config = dict(
    n_layer=9,
    d_model=256,
    n_head=8,
    n_kv_head=8,
    head_dim=64,
    d_mlp=1024,
    vocab_size=2048,
    activation='gelu',
    norm='layernorm',
    norm_place='pre',
    norm_eps=1e-05,
    positions='rope',
    rope_base=1020.0,
    rope_fraction=0.5,
    qk_norm=True,
    attn_scale=0.125,
    bias='none',
    tie_embeddings='early',
    parallel_block=False,
    extras=['attention sinks', 'value embeddings', 'hashed n-gram embeddings', 'weighted sums over earlier layers', 'capped logits'],
    init='normal',
    init_std_qkv=0.0383,
    init_std_o=0.0,
    init_std_up=0.0383,
    init_std_down=0.0,
    optimizer='adamw',
    lr=0.00203,
    beta1=0.9,
    beta2=0.99,
    weight_decay=0.14,
    lr_head=0.0179,
    grad_clip=0.5,
    warmup_steps=583,
    schedule='wsd',
    decay_fraction=0.739,
    decay_shape='linear',
    final_lr_fraction=0.0,
    batch_tokens=[32768, 65536, 98304],
    seq_len=1024,
    doc_mask=True,
    train_tokens=462900000,
    steps=7130,
    dataset='wikipedia_en',
)
Each number is 128 + 24 x the weight over the matrix's rms, rounded and kept within 0 to 255. Layers, rows and columns count from 0. Numbers have three digits each.

# layer 6 attention query, 512x256, rms 0.105, rows 243-255, columns 128-255
093159085120153072132123152143138076166156149154127163071099143113070144108143057144138087094174145071117126132128172085110090110138143099122140150080132158169105150110117109123119077155138113136129109099153156168149121152118119108137151090205118186182098161128151169115137126090134152134127181116135102123152121135087156118131118129104117109166116108140128140112079169146114102144078
134133130087173097051158146068152063080099144070117128128166118104124108120116120132080140097091114101065132161120153160107150126157110177096111098168100122145115128129132161094126107135152130163110145155121146125154166138112147160134129171102142146125149115155111110090122132127139122158106137096167140116174153105152158151117111111096096169173136119089104070130148079140135196055117
122113130132122119086150098123097148126162141107171158156133112122121177092162146124097073168126143129070135136156138115199120131186151138159148132172085115113102157155115093124137131112163163117082146102135158119167087126146102138135116116147091105144164158148226127141126133166082042081134099185087139107138131161123125216101142119086106118102131146165127110127122135142063112104189
151137204130089123102088081122130144108102167173107129124140160129072117129106100130155153136137125176153165114140139123087076145105130115123145144070167135137113139132096147122134130082120111101137111124135129117131125133131119123135165122076105180107109108151105100100133139122115171168111144116122114103095135108169147122097130157115110134202099091122151122190190171084104080116125
118090162124106142097134138133127104123128093150168132164133117121164083132125065150147150115121153133115163124140089102087136114138156111118128122112135172110134141130112119145116132156147128153140153123133124098146097136126154131110137119142137150171123139093161104132111135178156123138124139151104094116164125107141121126146174129109202144128110150114109083122128147073177124136140
113093110172160078123168131154146090183165120140108179095135150129155163166154146132141082077146153101107130094144136105165104122111172098141149154137133096119121160121117127123169116119144128124134147073189127133157147104126160120103178128152136135125128167146159156167125140117113107124139187179089103149144113130102120081133146131123159104114126116151068165143101117128119097183075
104136102134122135130152072142135149123173119138143114130146097119116136122130139120152113107109153134119115096152104132166101129128160112100184138178114119108124141099111110158137116131104120139133128123125108151168154141133123131085148172158136117118114128197151154156152163109105125161118153111107105103107128120136115107110142087151142105141103131101079090099165121122172117153119
149107109149136126101132128153157119131124136103108104119156121124150124128124166112110118142100132174107145136108137178115147116140157166067144143170096095132126146138150148086133112121153150146108087094094103155134139106129134156117104171110141107148125106152140103132200124119114141085069162104141123125104146094170117128147115138130119168132096079108119093146116146128121144109109
123116169120129090114166137103101161139157131119121101119133164176094119094112129110166105120117101124132126137158112109121134098161111136105139152126138135146111182181117129135140105126090147126094138117116109108156112145121123154146102119133149165127117122129121112094152127106081123169140107063151164093115153113165151151169107107134122100131134121087169124084118130135149133112146
143109121107122167137090157124165134142117118145153132142133061120140066125119115109096176176100124139168159138099107136129128087137144143133136111127122136101159118118180130083100158123141118132159148139141140095080112130159121126094147125110142087214150174099135079095138144125165162062091114095125143114145113126151135133083134156143139158127101104142124107111097166163114142119141
095121127141081097136103131123155148139127109131047149148087086092150202137150139136121100082120117137135166150128107093140097160165151113130123104116087148141115111075123110135153144137177108155172093169109118158137105089142127107165103107149152129197124175113148108194169154072099131134187076172127147119178124174149081110133191136125146103136159158041139133152171135158175104167170
149153156107117143109152148090110133112070127118119135159138144129128061114110135135127145152119080161132127138131136132131183135123124152103123109159103125144149134151085180121127152102122114131107135105164171104118093124122127134142138160093084144125100127119137095121143106168123133097110132118144154160115182133157099151098098078140105170136103144143084135120136111160105144093182
157179107127115117119142131086109141137103108099123128154166200138117119099084121142105124164157153168158113148116110096126170118148094139105114153130141164178145169131136183150107129144116113145104092069152102100176080159155116127121082126140089151137129121128148058094130111123110123112107107115139115132095129121186182145141124116107106115102134142150175097094076116133119149051112
# layer 6 attention key, 512x256, rms 0.101, rows 243-255, columns 128-255
114160128144143098130092140153171122150175113107109083128124123122165176134167152122097076117116141177107142120132124139143129163117135154095128139152086144164121109114180161132125134125157139124088108112084146126124127140146150136141116114095131114136137098148118105105134163108092158106116163117133132090092113106120115133124154133138142105160140153048123130144128131124125104145106
141115106176106099112162141093165154138133127123172126142109167137128151142144138136133129158133155170093147129125107118105147134105140141108123090108131125096085109138128111149069141161115121096089112126124118151093104116113096120162140111134149091077143128143137121095160127099153157100069148129133170106112129124103106185176105107149115144118136162059123159162110093167123090143109
123131149131109127131099122158161130065125121106164143117140133146135124132142125106090089146079171156087119154151123108117124137120140129124103154086114124090124186142136094102169093152120077133134178174111128150133109095106118125105100105103109132109116136160130129150117124112107153119143115166167110101114123131098120099175155159143139105145101133124172166147100083113142165135141
143114166124126133103119113123151152120102133164080127143163124139080088126085083146135142160128086150127141130116048073146123182137171119112121081133137208131155077173151168116122150127125143065135127145102132155138127136130224163146129157127144128134110113070139143058117168171159143153109106132112064124099128142176151161120135173127126128167124149062111104154171173132123129125121
099120145107157129106121125132114135111196132133110164134163130127143146152188126151120114146147134127115172105133095118115118086103159148109145146130117160133137153113114171178165084113145161143104117136108129111127159103147160142091125114175144127141174086164083131133129186122105122161168109158124103109130081114157105113120193164131153115098147127101166113124106078112165131121121
131190059173112111142129149087081075135175083112113095143097093147184133106140161124101089080154175119106130109158132140161197138099110158145088114171068110137114177105115143124111154149134112153097162102136130124150104149144105064126134167134070043111126104124122147165120127069111111148131116127120144143108183129123136102147121107169090136070133118089147124111090082104129132122111
146166056143140119140096120092136122102152114103141140099094126145126103152175124151128095155113089097184064184159084123156154173106165140142132104121092115118111124132175147156147116105126089133140142113157120140143132154158112084105161090122125115133120122179139150110157110126104090098138115111143154151147138118112138126173125132172134127132118124133093133106145108095116100145094
130145127156145140106148125091121140155095107160157110134144167116128103153137135126119140134126114058107117126092127129081157140203116134119140138116121129114136169149106111114108149119117181102104121092125133184092139086123123166166150120151114127113129148145148152123152086149157154134099101135141125139123120133138129049142111131146108153089150148135130117125127120167171150093121
156137138162150117101134086113154170093105117094156101102126101108103161144160090122078087114106133084120153160121073140156146172182125130127124094138059168136113113139149122104112102155131159109106141174130146140146151113150112105156142090136147056108133157143152150073170147162126107119152142142153149131135067159126114120151154124151126097139120151123077118120122185165143092142075
121127171094104121121130132134138120146127135149133124195112183099099127143100144139190117130159118164090137086130136127090123124103130139118117152126136145112124155181138117154093134168119107100134131115103139125104125105103132119141104102146128129150117131115165105145190107138155139116192084155144127104117123143140135150133132144103101156127130075150173152101129099117150109129191
101159155169159133125096134109125111127165137153128120124154099141148165144118106152135130141102055152096106110143164171112117071126162090110165143119149091134125117096145139170158118133134144110141143162135164114105127123134126085161125143102146112136109125095083142107116152152128129103138147170102144168174101112097110171129117146128143134134086066129154107132128068106156116101116
153083189149097141121177121131149134137107171140152133174095164123097160115108119111161128141114099140046156145140058108135091107100119145134111068130135096071140170140121142131091146167140154054147107134117068137086152098137143166099125143127141127077142160134142094109146141117125140078130080182135140115134100143152108154166144176117118123172075105120148169144093135068143128133124
138094177148087094130179167129137124155107128109160134143128133115103147151188143123140100137142157102117163118131124140105108107159119117129133117149132149080084117113067110180095107121117143103077136101135131179090110075127115137162141138114157152088130148149145101104128118130113160156120140154135142122128119157132119139111131138124140111140115156113107161125135112141161093107096
# layer 6 attention value, 512x256, rms 0.0954, rows 192-233, columns 128-255
115083169111132139101128105163103154164084105106108139099124168145136123071126079125120112152129113100054129133144138114143184147109133144125133087157108132123114137112134136097138075122165135103119144138190181136109128131123124123165136126181121159158153129085160120119055118103131135133138162146128133114112119126134141121072119135111108153134133107146123154195118120123086145129123
126157118134128124085113113113139134127142108120132119120146127146096143114133153144105073096114117110137176122129137116114136108163099133130120113160128100117133148109134130124112091119124143141089107112103152139169116112122125172121131107111124069118120148152102176163133138122131123137117104132160126144106092145159150117136132111118126112076130152101116105125101149156123097128142
108136124103153097093113118129135122121130130125160156100125129106116119102122136138106117129122093103122110146128099114158124143124126137121119115124117128109144135125078157135103069142102113111116130148171137117147118110142122117105118138109111172152119117104115151130141141149136112167129107130102127127128118133122142155116129123128140141173124132110068128134131129121158199103120
157155099135142115107118127141123126121108096163085091142167142147128116208129159133140114084131086110150100140142144126166148144128137133116152100104134151127139099134083112102118114145125080128163154158132166115152083115130146152170154133178076129112124152161133131146155149149129151156146152142140139143121120135128125127135147127117174121141146136124117161069106150141143059136140
134124116149105094162138128173080081136116119144124141126123132140128145136128077136116094071139117145088124132141123114150124101098136131117172124118154122164139118117151116141129142141137098167153132116116140115159125147127139126190121085150105137134117160166135117152110150087146166129140187206137107108127146112069113100170123084147127105140145146177183137124082097170124119141130
131113114143132136211137155146104144113109148122133176127106144141154132134121092113124190148127193176165164130159111133121138136050111125131107147107138123136135163119087158114142151078130113101110130132123102102141138127112136073114141147133114144126104123113121109108118105124120131142122140111136115127116124123112108149134129114136118096107114132136132111129093096169145208150125
125171161164120132146119104134171120171147109133134124121097112156149149099135176112203141172121107153137150126086116126167122132110131136111113144114116082143125147121148123122109154088091114162097087135127131123129134109133133095178092134126108100102146115154127152139119160125168155101118126082148145126131139120136144128124117193109114122115160128149154108187117145096124100103137
139124144086118114167123148123107144112150148098090126176121105162127150136140182120109107142123139128138153097144129135092138090106142119129090142104167086172121174108144139106130130113130092174101138118126113137116124127115128137148161152142098137134093168122097094114140126103087150107117133103097103142079127130160133120095130129147133131070122108167148153103097140095088135187143
142136153112116153134133134148144103168119133163133113140119104097115130198130155141134152127146126136170127113138145111156125142104117131107121129085135160164145142145145106137124140191134126154150166160173126129146131119145132119140115151102090140116113208142088122124130169164145158122098143112106094142140137117092119133130128117105157110164121135155145106105109153112179106110122
128127117212138154155149156122127145100112093094116116121143118135141147147137127131106119052149120153159129137126112110120128103121129120150137167126092125120104133144116120134132135141185103103118122098136154125176110119129145191122191126168156116126154133167122137114153116141127135103130142133136123139140118144204136102149135112145142116135097180109119143144116079139151126142125
132146111134113161100135126091122164092124135104139139113143064122112088099136116120105155163135133092171157113130132112126114103163138124137145145130136159118142153148143156168120127154171133106107117096140139133125104107110118207085119106082142114113129092061123078114148117154123100167096094103179093155106128126181150125133130121129151128148110145101137144076169121155139179121160
143113113143139133190156124124121127132146132144111135138096124133155127186140163132139138147143168138152106126127144145104115143103146127129125154105118185130120137136179123122132128188135130177130153140131117137132140139118111092108101102132054142145129116093132064147079126134107194135190133125119090114120170119117129129129132148130122106103133126133146146108123128100121172126119
131134117120134113092138129106113147113130133133113148138171166111151154112149121144059097107121134112090164123148146119138154142102122149137136151182095092125095116105071114103110129136158157097128162112131141129133130131132107130125178128112075126144112133126136152112098135185121122123133123102118114135139123131119134148091145145134132159117128158144122140124140101129134105138148
128110131185103150146132139159126124144142128125132140112120099117158151136133084130168197190141107145150140122147132120099161127088110133121151143085141094115167205129129138164129139060169105148118098102095140119111141138102141102155048105106116120119120141115089125153106134102159150104160147092124153158119114129107150124131128154131111134161114141137145140127120151090124142151138
133159115175136087116126111086113134105128090142165104149150147109140154162124153117130130093132093142171147127102123132131107098149132127141153147131157124107146136130082125137122126107121100131158137131119158123147111124128132137161144134125143107087129122172134145122125176141127164133116097139158140121130092125179146100099113128133119145140141128140109117132157100104150093120135
124168134142141114136110119128158157110087098120104131116117131112125114103123153102145150137157104175152132137125122135175105134111125128119084105147125101127142136157108157110123118139115068085120142154135120114151117119128132151132088159124132112132122145137109186130153135154145090145083154114102111149124121130146134106107138100121121127168134128148128130117129133122166107117108
116149111081119170105110130129148094103132125138140154130139123129134121093142119140058091096126108088072115114136124116143187132138130141122095112167083178119125106100155141108130137112199104173146159124195190122108134133131129151086165142112095086118123152109086105099091156166165150132127128085110125147152162119108138140103133150112152151149147131119140160166125166148108159128150
120110169135104148161139115164155130147104117123146130135106126111109150172132092113101104169151121139063093114134132128091119166091141134129121118144095130124110174122111133123146137162133169124106147137191110137121136124129146116123143137138108135163119126114099128116073132134062155105179162113128124157103061132166106141127131165135147114122087116122107158176118135172118130154111
135122139119129145146130122148158111154065117148149111160114113126113155128115096112162162135113142170149109123122111124151134146113145131107084140125139116157125143157154127121130133101146084159168114130179117103120148158122140085150127156126153096126134156159114155125104161149151136109096137130160112113137125123138136162133122102102143116133151107119151120122130125148146058138138
124136112170115129182123119109092127161115134127149144106130132113149127198118091151139127138158110141132126127134151137102159159144125134114129188187123193153104158125148139124155122125154127153125131121151150128149141129139122140156144162143092127139143131123132073125110140128124151101151151113113104108137081119128138096113120127122115118057115141132118157160131127102112147134119
126133148101126167114089126165154082153124122144143134126114138108103114118125111112152145082119100113134126122133111111116094130149131126115159100134161154118128142140128151151144107126164127205163148148153087134148134138093123094111095110052110107145111109135098126108092127138124075143150113141128152128105128118115121137127141149121133109164158102147125154106167136141108144124145
122069097126143114109140142114111109119156148120110129156165185152068117161135104137117183120109137164135145128140107152064119102104119122118137107136159117136122138140100129137144102187165130112093128108104071137105125142111133110162075131080162126156106087122154120155168141093082112158124127168162116118120098134178112117139128140144148135126119091100119085097111130134108116146135
125090112097157074123135136137165166158127145141128108153106111118132083103123145123168140140133133162168165117110135127167124166136119131121090132131141124130155134156153121138117089092088141175121124118162097106082142134125115134163113102135059041128141150130151129118109137144115074130125101123149127094134163123098141187146120156094115125117157117120146120078135183173148098114139
132122101097108112119123170117157131084122157110117149173101095118120147151137131122127163144152108120172115124132127144144138132124145119140081161057122119109114163105120128123157146119137092145131079116158143120086112118124145096169134182144116123093131151136085115137144142156122147126065169127137114151108132151152148112095128114139143158143105090097124138143096144095116090156124
118114176133135114084132125124153119140139107112166102137137135123118157147154096128144137187114117121116155128133122112083149095135123110143114125137120108108135128103094113124119146098127161077111101120061118109106123108166138106113123118175197156128129165137141135131130108102157140127113146140115142161133058152180129130120134120141152146103100130134126107167112160089135072107113
128110146119090130136145123130155176122077181092161119118134126147096121112140066136090108141135165134129138137128130133090141125139114137123069134152089156123089096134111158117130161135126154098080145100174156114124136120175129160142166142157131163132113149107099126097087167147135092086126149084103115114104126126118141115093121123129126136138103119171104160214101170155074139140109
131156086132128142144133109091093143117126161117180136141125139134169139138110112132144125119100184127156111123102118134127124123125126123131119175119118089104141119131130131082157163135119118092122110122132108126113141139143135099158189167138167144108139134176184104115149116097122102095122135084139129105149142126108124120106131127131083144084105108139127128170134126169103100135099
128092098129116134130164131145136132125190128103180133143127131157142156117134140113106090093135139112116137129134093133088121138095110120145166192147127174100121158103111113125144158096161133131120140096153159143114103133118119087130195127130106151102124166132106127120086116122103124137159118133154119147114148126140129139128126171141164128133108132097157155090125113138134130160127
131127128153108164115125137091149107134163106102110134115147107121159117112119161139165111095135106095125144134135128119156133091154112120137096211165125171119109146110160121156127150116152116146150108090123137147144113117121122176126109125109151125100133144129128105118151116129193139141115122143149132121170135137142124117133125124127154150114137170098183101127156113097150163098146
131116113080139115101112124152153128109107077133087148126098099148108131068141112136114079111137116147137126121103133118151116102159162140129102090135111111120129092137177135151141122140099133168164146142146163111110137139115131145139122093113116117131122152158067189106154168140147075129125107112164119152101152137110138129141132115115152112137153098140135138123153141151108096104141
127131142148155146153135117151093146098088115158130131171136077129124127081114108118114095134137110129092119135104145112149153153130125148105166075173133095131130117134130141100124105128126083163129141150162174098160128131126129136148117140147113087142132121122146143138086159118102095144116128144140149117108139107088118144127130139116129136127140138166124102113135096199099132148111
126081153130133146109145121151143123155087191141148119139109145115137103145118074143188178144116175198127094140122135155107125171126122121116101182126090168143123130131154138118154147132160146085128113131158078135100189128128108085148137106162119122146142119086146117090095089139146150069158118099102112079130139130088112139159112167112125130106135104178155131125119181161123132122126
137139156150119127121134130090083132129128155129113158149110131148146156128148147113151127150093146127110171120124126139152162129146136127112126116135093115116129152132146120070116107131123134107111132167166153142105146111110134141155170162136075120119129148116104134123130129143086123101137132082104130121087176134120123143152138158112075117072130152158146128145082127183095101147129
136143126179136077151130124123100177126091077093127133139114118134139142109120135091125093120118108116112118129124113108175105133155122140132134095141128087142099156131124145115108110117121139113108131115082165134177131105132142193123166118169088087116144120136080145139155132092102133126115131156126151131111130137162134096144123054133123116068147149151088168146129067156106156157135
126094113154124116135133148134097109123140117147137118124127156096162133170128106115109134220133112141081108126141136139123145172113138124128132122128092131126105121116108116149120130123125143115176088121114154111096152141142125127134115143152138152103136107122137106163136123132121159091131156113131148136139135139124113145127127124144111157141115143137121128183126130075127144133127
111125149107150125094120114130138090148161114149121112119138137162125116077125174149138147076108097096119137138116130121118106119161119124140111147151142080120156146097174116119110121117124148144149069136087124133156140120131130102092079082137156069106162085148121181144150128131139137137153112117129148139137108133143140135128125122133152145081137113114110067096138108105127088102110
137112134161124144119111120113172160141103085140150129111132194133159151181131144147184165146116113134122076133111138125117140108149136140120168093145107156111113134154099106142117085094062114143085139155181151129058129119108131105158104136126091095111148167154130171135138127115126131108128090114131178128088142137106095118136133124098085130137146127190085164148130143163135146134142
134106152107109127145110119112134187156093118144100096120113116119104141145103126130157145194148123172130107129138167169128124170110107131121103193143115204131110140154130135143134138113035118103119097133142155133074141154099112095154090136155117136102129095104137098097148127159160176082137168106150093100123133119127133147111127134120122102112117092147158154147141174102148135116116
114156092166130140100135125119079161095165077135149147124123112089135127164120141139077123120143101184150119148149111126124145125118124131120168065153132170117134137141084136139125102158142129134119158116124140123142067127097144138103091114069131163129109085118123107131133129100101093183127134179159145141138100128177151148117121109118140119172129154106088122111149124115139145139123
137086145090118123085141138117104127116135190132105133137118105100121121133129118136098153180129142161117148115136129123107115145101138117151133110151154187147143136136117115126120135206150146096105148102093063159153131119133105141125111118107155158149089145113151107179147129099130145146102124144078070130121114134140103142148135116158139117137122141082160155084139141126138125128134
131137149098138130162103115093124098116154165130182185104135154105144129112117107111150111158096160154148159128124135126131094155122144128133143109114085114136161169150107136102128123124086108067144128157146129131119149129146120133077129153121141113179105136137125115105138100100135128118087100111112150161106142132080105118128138152128085132136098097131076139195120124141128176126121
124169118121135138174122124107124143075146144125182148121129116166117163132148145128119119090146147131122148131117136133132108115113109134145094155115083126107133127118134125095129133110125063111086133127133155114098129131112134124115136139117100091118134150150097157110131090174137128140092116094121143141137125136135157132141145138119126117116119117150139128128113153121159113135116
# layer 6 attention output (transposed), 512x256, rms 0.094, rows 192-232, columns 128-255
114122126102137103158112104128150130115170096114125150118169142074126104117138132150130147127140150106115145137105124115136142147134165129143138138125134179137149161112140088112123144104115086108138123164127120124107142133110148142199162104057148162156138093063147118186153124147079108088128163131069103116145150133127130112129147098117097155125113143104157116137152124124129115124134
141092112110150179120100101121146103152141152141113151106132093187123130139140182125106132106155119111105159112117130156079113130123129141209145127149109108162131193117152123151104140121128106133134130116109114131083145133124096156155090119114143073128108170139115123142081194122093132132129100154156158108162138155100122167121131157132103126164108109092121145114118138151159149131136
158136119133157117096134139132121130077118121091141113093143117149150141110105126092123119131103162078107131126134126130167097127122132134126098111124143120106156142123110089119149140149166056121099149148121187085171125134130114150133143145108108125118139140107180147122101105149085143152091113134112142088166147109118162158132102081095128159156132108139129092163063185134132079113113
116123121071138098128166148096148130065100075103140171149152155137091139089142143093155122112147127157099168155116134111176155166130103109114158154152121112120103172145139101114183082130132117095115046123126133121143161107162110089148133147155146150101092103153146161113142158160113097127112126112148112134140128123145106197116136111145123087128094130066134115168137117136102108142102
118158137129098183131064085150052187112161115146156118100106144170117176107148127151148052122149109102125063138130148138112150135118056144130169143070133092215137131107119132135158121164137158094102097129135148127137169139166140082101126128126089126137139055147175081114114115089105133085167124138137140143127122103143127124077189115148135106146122153104130112118160121107115133111182
154079124120082117133167136117082089161144141105144099102126122168126100145117131078120110137111132151127149114101134161117130127138129112195121115130140104125136124160115147121125166151123095130094121127111115116123134124147148108131140087163100142160131123159113105141115105119108107122138127114104045110153137124132149057131138135138149124150089119130129106160140150147157129140109
150086133105100138113122068137146161120079110094086122115094188147160142123111140182098131134151123129127154078144171113142121119125133163125131095167158112136152168128122161130185079129135089086139131106172121156151098112131145158177142114137130091128134108101152117102094116154134084104131138203126153111115148153116162122153110126128154110116143140116113165136153162099107097136168
133062136096107162169118133101111109088139134150156184166098122097149123138144111110129139128136120128097161116095090134093146112100129103170134108102125139129119158140137136119145151128151147168129167134159089107155164112116078120125097144173116128130128112170116135104140145159121106116134115146125165116131106128108188089113135154155129145139145076136109087132101116099136124125126
087076074099071129152159147132111085149141106109079126133151185127127176097134138079164076161135129136072115151133098128137191085128164105149104079157128097105108149122136178104107112135144134154099138105117156094103117148149179090101149123180142102174121130119078179119126158145167117143180119141129132149078119148140115109139142089137119097123128098126131116141108122146112081158124
149090107162156199114098119100126123108155198156105118187102151109074113162143111158138117111130113168113095143137062152116094126094150095135105157131118132132099090119115141144146110161156108121144140110130165115165166130146172069146137109171104168121118103119096128143157103129100119141113096125115092110164117132145137131160125141114126169139096221075141088161175155159132125119097
177118122181110120112112139162139053119103117080128114119100111098122170163155149118131110118174086136111104153140118117137130153128095148074118146149186105151120100126143069094160156099193115147148128138106144144123119092120123139152101172126121122163093108095097146122126119132130170155134183135144123105166076157117140119132105112108122146142151138148135121091117139092136152097114
095132086148129164137130130105136144168152157114153136112117154086104143123104135105140153128120141134141151106140101140106138137108144095095126069145159166096117110143074147128114124091151125130133120152139195119061141125123136111100097135131140175068127154138144189118099120108144142118185131133119105110155099158130128170151053171160183121097117115139094106143104112153104169130073
117115132162109153170133097146112124111144121084128125141194106131138134149113147147100090091137105172126158137144150161124093145122152127147160089133140127171108148130117092081111044162126109130120189162132153142090137099110142128118137151124175100133116094124104132166153218117100128108156122085105150069142156158127143167107124094165122156154125150082129094173117101144131171166126
173131103187090146153166045120104118132129131154061117085104172153148131150107153121114086139212123141096112105130110146100131142143137095166136121203195122146137108128110132136135103091157150111117126110139127143158103130194133159163110103161135150053084136070066115126082166130109113115084141154147100152148067149106121085084173155101123131148122088115095139146162153117082170071116
113112123146107154107119166131149125100120143143143124127079112119153151123176132113155121110124181131149133150118109129156146096165139154106150125099127120141154161071094166154119116146150148163101130121168131156170120125095137095159172096150111137082097130138129127149144070133105136128075119098138146142099143166141094124121120112118133099108155151125142144132170117153136133126091
144097125102102112120133140123118145121106103112085128165102138137123136100134138099159113163120102114147152098107142124150118158151129126224111133113159117128112139102152154165138160113110138066145140102141125165160138119134133121158154132141128142143165159111143113120132098077124122135117113128110116135086134133135120138128147099148111137116153124114207130102157113132136124167114
149142123142097158143166159090132092085147062126157158141145149109138124115128122121112124125111148110096112158139158169098165118118131137130158108151148139086125173116138132149075144143142073121134146140087139120102159146116117127118102185108141132148156154079158119157112147125097132150121144131130151154139140100159100094159130119107126127097098143086126121171161108137140164162097
117146099111149074159084111070108078099128158128115116135154166102101128130110135120192136083130116154133190125147125084087122109096155104122096152138069174187141123088136127113139132096074163115158192139103174162133165098076132119176073111119073117108168116164143126128118094115162074118116144090133117154138122120117171107140128184130087124091122126141105106112145140146097099151114
106103157122151122170136137132112147180163093165112119159113181169124181103107176122101139119140094148131109164096156158162180099145127073117102132129134085094129137169140123113109119142128115115117115126086058136102128112152121086116119104121118123134137152183140085129138087113138115111151141131096175131108153076132052108102066111163131100113142142164097152104139118141126101147151
184105123103123103136116122107094150125127118123140106205110130121084141191142122130176140161122122117141121135137126144110132099109171119078126146119174135161129146123101145131126180132147127114156141151145115103174147159096131129162115127119074119117135110066113106111132150164171096096139159108176138091101092138114178154064089125104158104166129085136183143122131158136164158122095
095175105176137136135130124130168126134148130128136150107118131157130142113145116130145108146087095124133139120138131132139130141141090130152110144163110122076159126144166169108098128112132149157127158155103096131160121113151080109111162127148098175091107162155132110131129144133143150128109151152133133110134128080112172083115079088097126156143138143131145112107124111174103131087133
114124148124141094140122131131109117139134142141152121117117093121193106162165155133092113145141113096147117159117160088108119142148163140072093167104101113083109142164128133121126092125124145135083146113161116117167143106146082092133115139146146067062110101158091124128148114112122127107133093146114111107134137129109160130081136149184103131079136150150087101102095106119145143116137
113081072128143118192158148135102139173126100111137135129171169132165103171139128108128126149128109112107169109154148167164131118088102117101172111125141124222138112142096095141110131119086141167133140108114122127126126110171118158116179127080096132103067171107170141092101080149105137145154121134120178143132138155127126141120073148123116127128123111171135177087134093149136146153132
146108172100132134198164115095132100091127085116106111078119096134097093183142058112140140116135116112117140137102080106079104151143115113151143119132131143134168105093121118161128155114142104108112159116153097090118146094133122149154086108143163125147146100135146112148144145103122103169119141152134131177117119121096090147138168125141148115140152125065164134138091158135136107138156
119122142108125128175139124148110132132109098120106114112119129113143137144096141148163117122136183155110109116127109102122160179108148099165127120098076115129099098158153105126157130136153116127132118091145097159106133155052132130117133090106156166150092087159117108138134164137151117123089073180100116101116148119114172111130133151140097147116124138131146133117121124125111102157098
126132152128116145132128117111128119168083095132131136127154114095203108124129104206126146131131193124089122142112141146095112162072141138126171157155094101137153150152131144078137093124136119137108150165102080136133112158139144147122107119137129093140171117088092075152136133107135122114138122115114106161135132132100119152090102057104149157122097162130138146088131148081128118134097
141119129161080129137151100134135141139151120166142132157142117121153169137099101157108170134150123088146158182190149093163101127104176167065091133113102120154157143103143138129120158092161151121125138137135090151169101171107162160141171089129110110121114140191092105103145143107121118149106110127154118115085125156130148108139112102152113120168127092148150134127093122098115139145109
122089153089111134125097116129148137119167176193154099141136169099123084161149121160120114102102113141167132169118178092108100144137150148113134107145154145157099046131151100138135131155107185192148118125080163131157160118135138108150140084112102092131127134160146148150135150121096105117167114161088159147128103149127120086084125142127124119151107139134071117159159087116103091101152
158126103167136173102093118152092117122141146132124123110072134103098165152143100125102137140131097191139127168150131119095122129151110162155151129150130198116132099128117156108126116193165099091116135101184130086168115132191090115169139171130106092148138117126127102092166146164110174112083124177122152159123108141096098120158141126118101132154120124088123109128118132082146103130170
121137120121133149154087122125158112156123155060119169142084164107107101076124143174152064132098105087110077123087098139151148108126156146167171128123108153134161116119138152098106126111111156116142142123157081174169143130115130145130141167123131137167160103133109093170161112128112133133147103096154151153091136066127103151144132115143101130148095163114164129161148140128123168123145
111130125081075129119131121110104173127203106127126153136143113131154143108167116112126131135121068098132128128101160146103190133122137085131110143142135176114156141121098155114109145075118120101108109112054104159138177118146133144166162118111150110128123131090092096148128140131102155095159103081107138120134197142151132137119133109131102098115160119141119137101145088097077145081134
123145113177141098102136144136118108156104149139145085094105109131146094177094090136118162182116179134122182112111163124147104117107117108099115134107130106137117143143103139149148109115083141099122154104096096136139078164164127114143069099110129114116163149137135124133160071156111120085104176122126130148122118117113090196104105116140079104122109167145101128114121161145141098138127
135084111171122120113150133116165126082158170166108113163177153105141116114120137169133113104086116109113162131120186088154109132094114142088125138129170113118155118155111164155108145091117138141143144130130111101093128111111158148120110130124125106142138131122102127111122114138096091146133115054099141104139124161104127123107137188101136115178164155055110146198117118144194151127092
146147128124215128129103144129171123124124121150119189137106094100094157113128136138153153154150132124140122095077105126078147072098135112129093170137109139104128137116107133117112176144113111144144120153109172160163116114116102146075087113105128127118128106090155145126097114140092150156139091136151139109134095132148125118134090197129129134136091094111136068141151117150109137071176
145171144160171118158152137159099097151126191128100111133121128153076142132122126146106125097149109152129106124162148154122151105106081095097106126153096156122144088114101120150098107176097105116128086112193150132087118104179143128098123113112161145139089120128131119123111120121144132113115140107086108116112139123104130162122138125152157087130113098116055116124113112090123154125101
145161141129130132109105113109128184142102128132126133094154141137130140123121129139120122138159147166149082105104135140126089103118102191121129109137123116090094118123123135146131095112095137125138125108127139125161140121091131150128096132135116141127173179144111151127169166154111123103089108122146120070135156169170165167081091161124070110118118124086137121104118114147099094130158
119108131125104136172097205172174120106093136138129127116143137091114085026142147143118127108094198123140122076159120102143146116145182108184142124161159113084112149128118186102076049120120155180158142087082144161142145144143136153119146162149171142116113139109134169106111134143175099134128071144135085128124116095144130102142133121114144136131125120116088148127119157166137172115121
110148090164084134123128073124232085139158120146124126095141131125100099123118159113151172099146169079129099097126113137103127136118107115097140136152106139096155106091130128146146143132150109144132206100187135124144111132151142156150139138181132114144180136085119162147103124088114088093143139121121133150171136139124096153159104114131137141118110148151156125099133137138159124192082
130151144128122146137133146111111116106103112135117113139103145173164143152123152137162097120166100130092104158097098115155180132154117075130088161103085121131104133106161137131070136114132130146146135153130120123094109088185125076148161132136064153145104131143167130111099180078139169123157106094127125121160117141134112129181125151152128114117098133141170064122157176075174123123156
116096176139154101111124132137111148172129092130088156114125138132102167173158144078115071122122102111108151119099156113113130124082178122070120114072096143124120135109163115124118110104123158110125133114144134118107118123126148135100142136124164111126122135135140153136183183081128134117140135138127149162157104136117116119116134134136140152120190067187130099097116102160157088119083
156108148101173169109168142145152113100089166156135086139081107115150136132139172114108132138152216120123125155154150116160095082067154160111092148120158145086164129126091136135114096120132101098139085122143159086129131155137109141117140098140159081167094126128158108146083158077096157068152138091144079122122096108122134116122158130095093137117190153103155130148089142160094117147140